Part of a small language model's weights: 10 heads of 64, LayerNorm before each block.
Each number is 50 + 12 x the weight over its row's rms, rounded and kept within 0 to 99. Layers, rows and columns count from 0. The size before them is the row's rms in percent of the matrix's.

# q: layer 4 attention query, 640x640, rms 0.04, rows 302-319, columns 256-383
# k: layer 4 attention key, 640x640, rms 0.0376, rows 302-319, columns 256-383
# v: layer 4 attention value, 640x640, rms 0.0378, rows 256-264, columns 256-383
# o: layer 4 attention output (transposed), 640x640, rms 0.031, rows 256-264, columns 256-383
q302 076:36 25 44 40 47 60 72 56 37 47 49 33 51 58 52 57 55 41 44 64 47 54 54 52 48 38 46 64 49 55 45 56 64 45 45 26 59 47 51 56 44 59 47 32 47 48 62 61 58 38 34 65 45 59 61 56 33 39 44 67 30 57 32 52 55 40 51 48 44 45 56 59 45 44 54 55 59 52 48 56 56 36 63 34 25 53 36 65 23 26 54 69 45 56 59 65 31 56 51 53 66 40 57 49 31 49 43 61 55 54 49 47 40 55 67 77 74 62 68 57 31 60 35 43 64 48 59 42
k302 087:56 54 66 49 57 55 58 55 47 49 57 42 51 61 54 59 59 56 56 54 36 45 43 49 50 53 45 50 45 33 44 65 33 00 60 33 74 61 55 39 35 43 44 60 38 41 45 61 38 48 52 28 46 49 55 56 43 63 26 48 57 40 29 41 56 48 54 46 52 62 56 45 41 41 49 49 52 51 58 52 45 53 47 56 58 72 39 48 42 43 33 40 60 59 49 61 41 50 36 17 45 61 52 53 53 49 58 42 60 41 54 40 60 47 63 41 53 50 31 52 48 54 41 48 29 44 27 57
q303 085:44 34 49 35 48 52 59 30 53 56 39 48 51 37 34 47 37 28 63 66 49 59 60 50 39 47 42 66 56 51 51 58 53 50 74 62 58 36 32 55 68 65 37 39 62 64 55 48 40 50 44 44 64 50 50 67 58 26 62 57 36 66 68 54 58 65 59 64 48 26 49 48 51 54 68 78 47 52 25 38 55 50 55 61 31 54 25 57 51 64 44 66 46 49 60 55 50 71 40 63 52 56 39 58 21 38 57 66 48 52 49 63 45 79 76 52 45 47 69 52 54 23 68 44 84 49 35 33
k303 087:81 77 50 59 37 41 52 37 78 59 45 67 40 52 56 51 61 44 39 48 51 23 61 50 72 58 43 44 56 50 49 54 42 49 79 52 28 33 38 31 43 64 56 54 44 52 39 55 44 69 39 23 46 56 57 32 58 53 42 41 43 36 27 25 64 67 47 49 40 50 57 47 31 60 53 42 48 73 37 52 42 53 49 39 47 59 54 42 48 61 51 58 38 51 63 53 60 52 39 53 63 69 43 42 53 57 44 43 54 36 59 66 45 43 36 42 34 46 52 45 65 63 51 41 51 34 46 55
q304 088:47 44 69 60 48 25 54 41 34 50 51 58 62 65 37 51 50 83 29 48 70 38 49 35 78 42 49 44 45 63 42 39 48 47 52 23 51 66 55 31 43 50 62 48 35 18 55 60 55 54 42 53 63 15 46 29 55 81 50 47 52 32 43 48 71 45 48 23 47 14 62 69 46 38 34 57 37 50 47 58 64 41 76 41 38 48 22 54 37 36 31 49 58 37 43 37 57 40 34 54 38 57 85 56 51 19 50 45 40 53 48 55 46 50 42 48 56 52 47 47 51 52 47 52 40 46 41 43
k304 087:22 34 36 40 51 20 46 55 27 82 43 43 58 58 58 44 42 73 49 50 15 32 38 51 38 54 46 35 49 57 55 73 49 28 66 43 52 46 61 42 52 68 65 49 37 37 61 49 33 39 54 39 48 47 53 55 64 53 60 36 39 31 26 68 40 38 34 56 69 56 56 48 31 43 46 36 32 51 57 44 51 48 44 53 41 41 57 48 64 47 25 48 52 48 71 53 54 45 55 40 47 51 71 56 62 45 40 38 55 31 66 55 69 49 52 46 47 58 57 56 42 82 30 53 55 47 57 44
q305 086:51 69 58 52 29 56 55 40 43 35 53 61 49 55 40 47 56 63 69 46 87 55 58 47 33 49 50 73 44 45 56 42 63 52 55 55 55 60 54 68 38 54 25 43 61 40 41 39 51 47 56 39 76 27 41 59 61 62 55 41 62 61 40 36 71 55 37 60 24 27 32 61 40 31 43 50 61 49 37 39 49 28 54 39 24 43 36 67 42 63 46 53 42 43 59 36 52 46 28 56 68 53 46 70 55 50 60 35 51 43 60 50 50 58 47 48 40 58 42 37 65 33 56 74 50 46 47 64
k305 087:39 36 36 39 50 47 36 45 42 32 51 48 43 54 66 42 43 53 53 61 33 58 48 40 66 42 34 51 44 43 43 58 52 72 76 54 51 57 45 56 59 56 54 50 30 65 49 46 45 69 26 58 50 56 53 39 49 44 55 35 34 48 34 46 65 61 65 80 50 56 49 48 22 42 70 43 56 64 57 46 67 55 68 61 49 29 52 56 52 68 57 57 40 60 64 40 69 56 75 68 71 54 76 42 43 55 46 70 42 51 52 37 51 50 42 38 30 34 43 27 51 67 47 73 67 39 42 56
q306 085:67 36 42 33 44 63 55 48 40 55 43 42 48 63 39 55 58 51 61 63 48 39 60 35 10 55 50 46 56 31 43 54 67 66 58 66 43 39 67 56 47 36 43 38 58 55 63 31 25 55 39 56 65 55 60 64 51 29 43 50 49 51 57 46 39 44 38 34 56 44 63 54 37 51 56 52 55 72 45 54 57 42 58 48 61 62 50 53 69 63 60 79 39 50 65 71 82 52 59 43 58 45 40 60 44 41 41 39 50 48 50 52 67 62 62 60 57 30 61 44 58 49 53 52 55 52 41 59
k306 089:71 60 66 51 54 51 59 61 45 34 53 45 54 57 47 61 55 54 58 58 57 56 60 45 58 36 62 32 49 51 52 49 43 99 53 60 37 30 27 41 30 68 47 44 26 55 55 44 39 70 31 40 52 52 63 46 62 40 57 50 77 71 52 44 39 54 51 71 53 56 48 51 56 50 43 50 42 55 50 54 57 68 44 55 47 31 30 49 47 61 62 56 38 29 58 56 58 48 38 83 64 51 36 41 54 48 49 54 62 35 54 66 61 36 52 45 56 51 27 50 45 40 55 47 63 35 50 53
q307 086:46 38 28 46 57 47 35 44 53 52 36 52 49 55 53 50 42 68 42 59 59 34 65 52 32 44 52 60 44 52 62 46 60 57 85 39 41 59 50 60 44 33 47 56 46 62 65 55 38 52 47 30 62 40 72 53 32 41 32 61 51 57 58 41 55 57 32 58 58 60 56 87 52 50 54 54 35 51 22 58 62 40 67 56 39 56 26 64 30 54 45 55 35 50 56 21 60 59 71 50 81 45 54 36 54 28 46 57 55 60 62 62 59 64 65 59 57 49 41 45 61 26 71 40 52 47 11 47
k307 088:46 36 51 54 68 47 49 40 62 52 55 53 51 43 48 38 62 40 40 40 56 47 35 51 63 55 64 47 52 57 47 36 45 64 48 70 49 55 55 50 43 60 61 50 48 56 59 67 36 56 57 20 51 69 38 52 57 54 48 51 46 62 39 23 42 51 44 52 41 45 39 57 35 61 31 33 58 66 62 44 60 80 76 73 25 59 50 50 39 70 65 41 50 30 59 58 48 57 51 75 67 48 61 53 49 48 57 47 55 28 50 52 66 35 62 25 33 42 66 52 65 54 43 43 43 38 49 51
q308 077:71 25 74 37 39 42 47 58 68 58 49 62 47 53 53 66 57 51 44 84 31 31 57 57 26 38 40 61 54 33 44 68 40 51 52 61 60 44 55 63 70 62 54 64 32 49 14 42 48 59 50 48 62 57 58 31 35 33 47 61 50 43 51 65 70 39 28 40 51 58 66 45 50 59 49 63 60 54 21 41 45 53 59 57 57 60 42 40 44 55 64 60 27 67 56 45 46 49 57 56 72 48 56 53 39 50 33 52 49 46 38 55 57 50 47 62 57 27 54 57 59 35 53 57 49 41 30 79
k308 087:51 45 67 52 73 51 53 51 47 68 64 54 50 53 60 42 52 35 60 63 42 56 46 56 51 57 41 71 57 37 22 46 31 50 64 86 77 42 42 37 37 38 60 48 40 56 44 53 39 41 46 30 29 55 61 48 41 54 61 66 39 52 36 49 52 49 26 46 55 63 62 52 58 60 60 58 44 48 43 47 43 56 42 60 63 82 38 50 53 52 51 58 51 53 56 44 46 39 27 39 60 47 36 62 46 34 48 63 48 45 63 35 61 23 42 44 56 48 43 51 53 34 53 56 37 48 32 52
q309 084:48 41 62 66 62 76 37 38 38 41 62 45 71 61 52 43 33 35 60 59 37 39 59 47 35 33 71 65 48 52 59 62 60 42 62 53 68 20 53 84 46 68 50 59 59 47 44 52 42 22 38 62 51 35 64 22 69 37 53 59 36 55 33 54 41 49 51 32 47 48 46 44 50 37 74 59 49 35 35 42 49 44 41 51 34 47 42 44 57 48 63 36 50 61 72 53 20 42 41 45 48 35 42 40 48 56 60 50 67 56 58 43 58 68 26 40 74 54 51 58 42 39 40 45 49 56 58 65
k309 087:30 43 68 56 59 58 47 55 73 62 62 38 50 57 55 57 41 52 65 82 53 42 49 45 36 39 42 27 44 59 36 57 44 38 56 68 61 43 48 50 43 30 39 50 42 65 36 46 25 59 54 46 45 35 40 47 41 51 53 61 60 50 21 27 58 57 27 38 34 60 55 48 47 52 38 51 61 62 35 48 51 54 59 46 47 91 43 39 66 59 33 49 69 55 68 55 49 42 42 40 52 49 39 50 53 44 44 52 58 42 56 42 54 56 59 33 52 52 46 42 64 53 42 51 37 53 39 46
q310 078:64 46 36 55 57 65 46 50 51 46 52 23 58 57 52 51 60 40 42 70 52 39 42 73 32 55 28 69 41 50 56 67 53 50 56 29 57 56 61 66 51 68 34 38 50 50 32 60 53 45 33 49 61 55 65 70 51 15 39 36 44 40 12 36 37 48 61 46 25 66 67 43 42 51 79 55 36 48 48 70 40 41 33 48 34 52 38 48 55 30 71 74 40 40 62 67 26 62 49 65 66 55 60 28 53 51 38 55 71 49 59 45 69 46 59 44 71 44 62 51 42 63 43 54 60 36 64 47
k310 093:66 59 78 62 74 60 56 46 68 44 64 51 55 66 53 55 43 54 55 56 54 50 51 50 48 58 30 52 52 24 56 40 31 01 51 43 60 53 48 45 38 46 52 43 53 51 34 59 47 56 43 39 40 45 41 57 58 53 29 53 58 42 35 48 60 51 48 36 30 64 49 58 53 49 50 52 51 57 55 55 41 48 51 50 41 75 36 49 56 47 50 45 61 48 55 59 36 45 36 25 47 63 55 41 61 44 46 42 58 44 67 47 48 36 53 38 46 41 46 41 56 34 46 52 59 26 38 72
q311 084:38 65 65 48 16 65 33 55 41 26 73 49 63 63 45 62 35 44 46 48 47 34 56 55 46 52 74 73 56 40 36 50 53 51 43 75 64 41 53 60 65 34 53 68 47 57 30 38 55 46 65 54 63 39 41 57 66 35 42 61 34 47 46 52 59 27 48 33 31 72 56 67 56 56 41 38 52 51 28 34 46 49 39 49 50 60 25 35 47 38 59 57 33 48 64 51 35 48 59 54 79 69 27 54 57 50 56 39 46 53 45 72 53 29 40 57 37 38 68 65 57 32 38 31 70 45 49 52
k311 088:69 40 42 65 41 52 43 44 30 35 60 49 57 49 47 63 33 45 54 39 43 50 55 51 50 52 38 39 54 57 29 52 32 49 75 70 53 55 34 47 48 34 46 61 47 73 45 53 53 49 44 46 50 36 41 62 29 45 46 44 36 55 41 30 44 55 30 42 43 68 50 52 40 63 52 53 41 55 39 69 53 44 61 43 50 60 31 47 65 59 43 52 68 60 60 64 36 48 52 44 72 70 43 53 40 49 35 49 49 42 61 49 41 44 55 44 40 37 60 48 61 48 52 57 53 48 42 57
q312 097:66 59 53 60 50 68 62 73 61 63 50 65 31 30 40 38 51 59 53 32 63 47 53 43 63 48 46 36 45 49 75 47 56 47 41 57 42 35 41 47 33 31 42 49 62 46 67 51 62 46 48 36 51 41 29 63 48 56 64 56 53 54 53 51 49 41 49 52 59 48 67 38 48 62 23 28 36 55 44 52 50 55 42 46 54 52 42 42 35 40 67 52 71 26 33 57 55 34 36 46 29 54 44 52 36 60 56 57 42 61 50 53 34 60 60 60 52 38 44 47 39 47 51 32 44 45 49 40
k312 095:64 39 28 58 50 54 41 41 52 45 53 44 56 58 53 51 48 52 35 32 49 60 65 41 50 51 51 27 59 58 56 55 43 41 35 54 28 73 50 48 40 36 57 65 63 54 60 54 46 52 60 43 61 29 45 49 36 52 32 51 49 53 52 44 47 81 64 48 57 41 29 52 71 50 64 36 55 59 59 65 45 41 44 41 49 48 44 73 23 41 52 55 45 50 44 59 51 39 42 58 51 48 32 45 40 72 49 43 43 55 30 54 63 62 35 54 55 33 44 43 54 43 59 44 42 44 69 43
q313 089:59 47 52 56 59 46 38 49 45 51 32 60 47 47 57 50 44 50 41 40 46 38 66 20 51 39 53 40 39 46 56 78 45 38 36 33 38 44 40 46 45 40 53 48 43 45 79 40 48 57 63 52 49 48 44 32 50 63 49 70 57 44 70 71 57 28 44 53 46 61 47 63 54 45 52 32 56 51 29 63 46 55 47 40 63 46 44 47 64 35 53 42 52 68 35 53 48 56 67 39 41 46 44 56 62 50 58 44 54 54 35 49 43 77 44 40 62 47 55 36 53 63 58 56 26 60 68 68
k313 090:47 27 34 60 60 49 54 41 53 63 47 51 51 53 43 46 61 47 54 41 48 57 41 51 49 52 60 45 73 61 43 42 41 53 56 58 66 37 60 35 48 17 49 60 66 57 75 34 44 37 50 60 61 49 65 55 49 70 58 44 43 44 69 44 58 35 33 66 60 51 42 47 60 51 34 59 54 48 30 57 46 46 49 27 48 68 52 55 48 35 37 51 53 73 52 56 59 70 42 17 44 33 23 51 46 58 28 47 67 60 30 35 54 60 46 51 61 54 49 68 67 63 44 46 38 53 65 59
q314 091:40 42 64 52 43 38 66 41 48 34 61 25 30 38 61 53 65 55 25 49 40 45 27 51 67 55 61 46 54 71 44 63 46 46 55 23 49 66 63 41 42 49 41 46 44 41 56 47 52 32 56 56 36 67 49 24 57 55 47 32 57 50 51 60 51 52 53 49 59 40 34 47 58 38 56 74 52 48 81 65 63 49 54 63 47 27 73 47 55 54 34 36 58 59 37 47 27 47 39 44 34 52 67 50 72 49 50 50 58 48 50 43 64 73 37 30 61 49 41 36 43 67 44 63 42 51 39 55
k314 095:29 48 54 41 41 34 67 47 46 54 63 39 43 55 54 54 47 46 50 76 39 33 23 44 41 45 51 56 49 40 56 67 85 20 53 18 57 37 73 51 62 50 48 31 46 32 49 42 55 41 61 64 41 45 52 35 52 59 60 54 42 27 58 79 57 09 59 32 64 34 45 51 53 52 49 47 46 58 39 29 48 50 40 60 57 61 44 53 66 43 31 46 51 64 56 52 37 39 42 27 36 39 72 57 61 49 48 64 36 60 49 43 46 73 41 48 51 58 66 49 28 59 40 40 55 58 36 48
q315 084:58 49 50 41 49 49 40 25 60 48 25 52 38 54 60 52 35 39 31 70 34 43 54 32 62 64 36 49 45 36 53 39 37 51 53 55 48 68 72 56 51 43 83 49 55 58 55 33 70 29 47 46 53 41 43 41 68 33 32 53 61 27 55 58 41 37 78 59 64 37 29 44 58 72 70 49 46 62 78 68 44 47 39 70 47 43 64 56 56 61 67 47 48 64 52 42 51 69 63 48 35 49 48 69 63 46 45 58 35 57 30 30 70 44 26 66 41 49 39 44 74 58 51 63 45 53 46 53
k315 086:26 80 15 41 45 25 66 36 35 66 60 58 53 41 34 71 43 43 38 68 40 26 40 58 47 72 58 49 32 46 44 50 59 60 27 66 29 58 37 50 64 47 63 49 67 56 65 58 42 49 57 41 44 34 48 68 35 54 54 68 47 29 43 51 59 60 58 31 36 52 41 58 47 60 37 67 58 33 45 34 39 54 38 50 55 74 41 56 50 33 41 52 46 33 51 41 59 51 50 25 60 42 44 66 46 47 51 40 29 47 63 53 50 50 64 55 68 45 45 60 76 48 42 54 38 58 57 60
q316 080:35 41 47 53 59 41 60 41 41 52 32 45 43 65 63 33 59 56 50 37 62 59 41 37 53 44 72 54 35 53 42 54 47 45 46 44 46 64 54 46 42 45 66 36 50 34 85 43 57 56 61 50 49 77 55 27 55 64 38 64 27 42 50 71 27 56 34 46 51 44 52 59 55 39 64 63 67 46 53 52 49 61 87 57 59 17 73 62 52 62 36 41 64 47 60 56 34 39 57 38 36 51 65 53 59 55 74 55 39 47 50 41 41 51 52 48 36 47 59 53 53 66 48 47 47 66 78 60
k316 089:46 42 55 38 46 29 67 74 57 22 62 34 56 42 47 52 63 59 48 56 65 33 39 52 41 40 56 47 56 57 54 44 62 56 34 18 27 60 58 67 75 53 37 35 40 41 53 39 59 39 54 79 65 46 77 53 52 44 50 42 53 58 61 67 35 27 50 64 74 55 54 46 50 42 36 48 50 44 44 46 69 40 58 53 63 41 48 43 46 69 51 36 43 47 44 39 65 51 65 71 47 32 63 56 51 45 45 52 61 55 32 56 31 65 40 54 56 59 24 67 23 38 46 45 52 64 64 37
q317 083:32 47 63 33 60 31 52 50 23 32 35 44 47 67 44 53 73 86 55 46 67 72 45 49 38 39 70 61 46 55 39 30 52 50 30 46 59 51 37 32 47 56 37 48 25 20 56 50 56 50 39 62 64 56 45 66 59 73 35 49 39 54 52 34 62 42 31 52 50 67 44 62 61 37 49 52 50 64 62 55 60 37 73 42 50 54 57 63 32 41 45 44 36 50 52 64 59 36 38 61 53 49 65 58 64 45 71 51 45 51 30 61 34 69 54 47 39 57 44 44 48 40 45 51 64 22 46 45
k317 085:46 34 67 62 44 43 42 61 66 41 52 61 59 48 49 61 70 71 42 35 45 45 51 38 49 50 51 65 48 57 61 48 68 47 60 25 53 53 45 46 62 73 43 30 53 36 49 50 62 57 48 55 84 67 69 47 58 40 51 37 71 53 52 69 37 29 58 66 62 72 63 47 42 33 58 53 38 52 47 43 55 55 62 80 60 22 43 55 57 67 54 44 51 48 55 55 35 60 48 65 43 62 80 49 63 52 37 52 56 42 54 64 59 58 39 57 53 60 59 57 26 43 51 57 53 47 55 52
q318 076:50 39 29 42 51 63 64 50 63 68 60 37 58 52 45 51 46 44 37 43 28 44 36 63 48 49 56 60 41 62 47 43 63 59 44 58 59 68 47 66 63 50 55 51 52 66 48 43 59 47 39 43 58 61 59 64 54 31 55 71 26 39 23 36 30 31 54 50 24 56 56 36 44 74 52 41 61 44 53 80 53 46 36 59 30 55 54 32 19 44 68 60 64 38 51 51 57 43 63 53 78 66 49 40 35 58 45 79 49 70 45 60 58 40 46 75 53 44 60 49 44 62 54 40 43 63 56 33
k318 083:43 60 68 59 73 48 50 41 44 51 48 57 73 43 45 46 31 58 43 49 61 47 54 45 35 58 44 64 47 36 45 37 39 07 60 44 46 56 54 61 42 39 66 73 52 46 45 55 26 63 54 23 41 45 48 65 51 52 39 63 47 50 38 32 44 51 33 39 23 51 46 59 59 44 58 55 65 49 53 63 37 38 55 50 48 72 54 52 27 40 36 48 59 54 53 56 33 50 31 19 48 65 46 63 69 45 71 34 46 43 43 47 50 35 75 37 42 37 41 41 68 38 64 65 46 36 29 56
q319 090:50 35 84 57 55 45 52 51 42 56 50 36 51 42 36 58 49 71 32 42 62 39 29 40 75 61 40 57 49 45 54 40 63 51 41 43 41 41 46 32 58 37 67 30 47 31 44 58 74 51 61 61 64 58 61 48 50 66 49 54 53 48 54 61 36 50 59 24 30 43 65 33 64 64 39 49 43 51 49 53 64 66 69 48 52 66 37 36 42 40 61 41 77 28 42 48 49 37 44 54 30 55 73 61 40 29 36 67 30 59 42 55 31 32 43 51 62 45 46 54 39 65 31 23 57 54 61 48
k319 087:50 40 30 57 76 37 55 63 20 62 48 24 55 60 47 66 50 65 47 49 40 52 69 55 49 52 43 39 62 44 51 67 31 25 34 36 50 61 72 38 42 62 59 56 57 47 55 55 43 42 41 32 37 58 66 60 41 55 44 44 53 60 51 46 42 58 37 52 66 64 47 37 45 37 57 36 31 51 69 54 33 48 41 51 55 42 38 42 40 38 32 42 70 40 44 54 54 47 27 38 32 36 64 52 59 48 25 35 52 42 50 60 67 56 45 36 48 60 36 53 32 46 54 56 35 56 62 38
v256 087:52 52 36 61 46 57 59 46 51 33 42 56 49 50 47 58 42 45 49 54 50 37 39 51 33 39 44 52 47 69 41 31 46 41 57 51 50 54 63 27 53 40 55 32 65 66 41 32 70 60 58 50 52 68 51 29 53 45 46 66 55 74 37 53 33 73 48 60 45 52 44 28 69 23 34 59 44 50 52 26 49 54 45 40 44 45 42 39 55 66 44 51 66 44 59 38 38 73 55 58 46 21 53 39 53 53 57 76 60 23 46 60 52 54 50 75 57 36 47 47 32 64 55 25 42 49 74 61
o256 083:38 29 75 43 50 49 50 57 47 52 45 44 55 32 39 33 54 62 49 53 41 66 46 52 53 59 64 56 33 47 65 40 56 54 41 31 40 54 44 70 42 51 49 68 27 46 42 49 37 49 30 64 58 62 45 51 42 51 51 36 41 43 38 46 62 37 36 55 36 41 50 46 60 60 41 49 68 52 50 56 53 56 59 56 24 38 69 64 39 66 31 44 37 51 56 41 75 20 63 69 36 67 42 56 31 48 42 48 57 51 44 55 43 47 47 45 37 41 41 47 63 31 65 64 52 57 48 60
v257 100:37 48 52 42 52 51 46 50 46 58 56 52 45 42 56 68 35 34 46 61 43 49 45 51 55 60 35 46 45 35 61 55 39 51 60 62 59 59 66 60 47 60 49 60 13 39 50 68 50 37 47 47 52 28 60 74 19 38 42 53 64 42 65 36 36 62 51 45 60 66 53 51 52 24 59 59 54 29 55 56 50 54 53 43 28 60 43 27 62 23 47 33 30 48 34 46 70 61 47 57 71 22 67 58 36 32 53 68 68 47 63 76 45 46 68 53 61 53 34 32 44 42 60 41 54 51 59 43
o257 098:50 52 28 58 65 42 69 56 56 40 34 61 51 36 55 54 50 69 47 41 44 38 59 30 48 52 40 56 60 59 46 49 40 49 24 70 28 46 37 46 58 54 29 22 76 48 49 40 55 66 66 52 44 41 45 42 56 62 63 36 26 54 49 51 53 43 50 68 59 53 55 64 35 46 47 51 45 60 48 49 62 46 35 49 58 38 47 48 64 73 59 72 65 64 53 54 51 35 63 54 48 51 52 44 60 59 39 48 29 41 50 42 53 50 38 62 43 66 52 54 57 53 42 55 61 40 59 49
v258 089:63 73 46 71 40 64 51 30 86 62 30 44 55 46 57 39 31 40 88 62 50 46 71 55 54 71 46 27 62 51 28 38 35 49 50 58 60 58 31 61 44 32 45 59 45 64 52 51 41 56 51 55 52 44 40 55 86 59 50 70 51 34 38 45 50 58 51 45 27 51 48 46 53 58 23 37 51 62 47 22 73 47 58 21 40 53 54 57 69 41 55 52 58 49 37 63 34 53 81 49 68 42 43 42 55 56 35 32 55 52 49 36 63 58 57 33 42 58 48 60 77 47 42 39 59 62 58 66
o258 085:43 42 64 30 65 40 42 51 27 46 61 57 49 55 36 60 66 68 43 38 42 54 57 46 61 54 36 52 60 56 67 51 46 44 72 37 42 51 53 36 59 64 44 65 45 48 54 48 65 28 46 45 46 41 56 32 33 58 53 34 49 43 53 49 76 55 65 52 56 22 52 43 50 54 72 59 37 59 73 51 30 45 50 61 35 47 51 55 29 71 31 45 65 59 61 41 71 41 07 27 28 60 65 60 47 33 70 49 27 54 44 62 40 55 57 37 76 46 60 60 36 57 56 49 33 63 47 39
v259 098:54 37 52 58 47 74 60 53 65 58 50 61 64 78 66 31 59 59 62 47 45 48 52 59 55 70 44 54 56 40 51 66 32 54 62 54 65 49 32 72 44 47 48 70 39 56 49 40 17 38 48 52 40 31 49 55 46 53 43 66 57 35 53 40 55 46 32 51 39 48 48 52 56 44 45 35 65 53 47 27 41 44 39 57 62 55 49 42 60 39 59 50 31 57 24 46 48 48 58 44 64 32 31 53 54 10 62 45 54 66 54 26 37 49 54 35 49 59 50 56 62 31 36 60 41 52 38 75
o259 095:55 58 55 52 70 37 27 39 37 36 35 49 41 23 35 65 39 45 51 38 54 18 51 47 43 21 33 35 50 60 51 70 53 46 52 35 38 53 74 26 60 52 43 63 78 51 59 66 62 54 78 43 61 32 53 56 44 49 55 33 47 52 39 43 54 68 67 38 65 44 50 45 32 55 85 64 49 49 54 49 37 34 52 43 53 50 48 55 56 56 68 56 68 56 57 62 36 43 12 32 21 66 58 56 64 52 68 56 55 36 49 57 52 61 51 51 53 62 39 47 59 74 40 42 48 42 50 30
v260 110:22 54 32 51 48 36 53 46 19 74 47 56 34 54 58 55 39 43 35 57 46 36 11 61 52 68 54 65 30 44 42 46 44 48 52 52 57 63 46 57 38 56 65 57 40 54 38 42 44 40 39 49 27 58 49 43 50 63 48 58 42 50 60 62 30 58 51 38 68 33 43 51 25 53 53 62 46 20 65 71 54 51 48 54 46 56 55 44 58 35 49 45 64 42 43 49 70 60 64 52 35 33 71 57 47 61 53 69 52 49 58 36 32 63 46 41 59 32 38 57 24 51 37 19 44 58 49 40
o260 109:75 49 28 63 30 57 49 58 65 49 38 56 45 56 27 46 57 61 58 49 45 51 55 52 43 40 49 37 53 47 65 59 33 40 37 56 40 50 48 29 53 64 41 67 40 62 52 49 45 75 53 43 36 49 40 58 41 80 57 46 52 54 58 40 59 28 45 55 35 45 54 47 48 52 47 60 30 61 43 41 40 56 45 50 74 47 42 67 32 32 42 73 48 63 61 47 36 57 35 50 65 56 50 54 55 50 36 45 53 44 35 67 54 54 51 66 37 65 74 47 48 26 56 51 72 18 46 59
v261 090:20 42 36 49 60 51 49 47 57 54 55 55 75 51 41 42 36 48 64 58 46 48 76 46 37 66 56 70 51 44 53 62 57 47 60 47 55 61 43 65 58 40 45 47 44 57 60 66 59 54 20 49 45 49 43 82 62 52 51 47 79 65 59 47 53 37 45 52 46 46 73 57 74 44 31 39 56 98 29 36 42 41 58 49 55 56 53 32 39 62 57 52 45 68 51 51 65 49 58 42 76 52 44 61 62 49 45 14 43 54 44 39 42 56 44 53 65 42 53 50 61 54 50 66 38 51 39 45
o261 090:68 73 59 56 46 44 51 45 34 41 37 57 49 60 75 53 52 48 49 27 41 51 52 36 57 67 50 25 45 47 50 42 45 52 69 52 65 56 53 22 51 51 36 19 68 34 68 40 42 21 68 53 45 46 63 26 41 43 44 60 36 52 63 44 59 60 51 51 51 49 35 39 41 43 56 60 38 30 50 52 53 42 32 52 45 52 39 74 72 51 40 72 65 28 36 56 47 59 40 43 34 41 58 60 57 46 49 38 42 65 46 50 58 54 74 50 45 41 50 46 41 48 39 48 59 58 54 53
v262 095:43 44 47 60 47 52 57 51 40 51 43 40 45 58 19 73 53 46 50 54 64 52 32 43 40 26 46 52 51 46 44 53 51 49 53 52 57 33 58 47 50 49 46 54 45 69 46 38 51 36 34 55 49 48 63 37 38 62 44 47 59 52 46 49 50 45 57 39 77 17 39 44 68 52 61 48 56 38 56 58 67 37 50 47 36 51 32 60 64 60 60 43 45 41 61 49 58 66 55 49 63 64 62 58 45 62 50 58 39 58 64 49 49 55 40 42 53 40 47 65 37 46 69 45 48 53 53 52
o262 092:61 76 55 63 56 55 62 57 50 48 50 43 54 38 59 51 58 46 56 34 43 58 54 61 47 50 51 48 47 56 84 40 53 60 44 38 44 45 57 46 38 57 40 33 59 50 77 51 51 68 56 40 41 47 50 56 55 44 66 44 28 53 49 50 40 69 33 32 39 65 59 56 41 60 35 38 44 52 33 43 52 60 49 52 45 45 66 37 41 48 43 50 58 36 36 54 49 45 58 50 47 39 38 26 42 46 33 44 63 42 33 53 44 47 57 39 48 37 65 25 52 50 43 45 58 30 27 51
v263 092:47 46 42 39 38 30 43 45 25 50 67 40 27 53 30 70 43 52 51 50 64 48 38 44 42 29 51 48 54 78 54 45 63 49 63 46 53 45 63 35 59 50 46 41 55 59 43 45 78 40 41 69 24 67 41 13 43 62 64 53 64 49 56 60 41 59 59 47 60 36 46 36 59 45 42 43 59 21 47 32 45 53 39 57 56 55 38 53 45 50 52 34 59 50 67 49 43 32 45 57 45 55 68 64 25 57 39 57 71 53 35 32 47 35 46 63 46 31 50 33 51 73 55 49 47 71 46 38
o263 088:50 55 60 54 52 64 78 55 69 57 30 57 65 60 61 26 51 51 41 50 35 77 49 48 51 57 52 60 41 45 42 35 45 72 25 51 53 59 47 57 48 53 37 30 38 51 45 48 34 73 25 52 66 65 64 71 56 39 49 61 40 64 51 60 48 39 39 56 47 50 56 54 53 60 16 64 43 72 37 72 68 59 53 38 62 42 67 33 41 36 60 51 52 50 41 32 61 71 79 72 62 36 54 24 60 48 50 53 45 46 57 48 48 44 61 64 37 37 42 39 39 13 63 42 71 48 51 71
v264 095:54 59 72 39 54 48 35 57 44 44 44 31 40 43 22 44 46 57 38 35 48 61 47 40 60 41 55 44 75 54 38 60 67 53 57 57 33 43 59 41 60 55 52 40 46 33 51 53 39 46 50 53 63 54 57 37 45 51 35 42 58 42 49 53 61 36 66 41 58 50 72 50 62 61 51 34 59 21 34 50 74 52 59 27 38 47 40 41 47 58 37 53 18 61 52 47 76 57 39 51 51 39 50 36 49 60 25 43 50 58 45 49 41 50 37 35 52 53 50 45 70 72 34 46 66 66 61 42
o264 092:46 42 57 50 66 48 76 54 76 54 67 45 63 62 58 46 60 55 47 55 53 57 45 58 42 46 44 63 32 53 57 24 48 49 37 39 65 47 51 81 43 65 63 41 56 53 54 42 53 48 43 46 49 58 57 45 57 27 63 58 45 69 59 61 36 67 41 47 53 63 51 48 58 50 39 54 45 62 51 39 51 50 54 60 56 53 52 54 54 49 64 29 60 54 40 49 39 50 66 66 57 45 19 35 36 55 56 46 60 47 71 56 56 40 55 41 44 56 33 53 36 25 54 61 46 32 34 71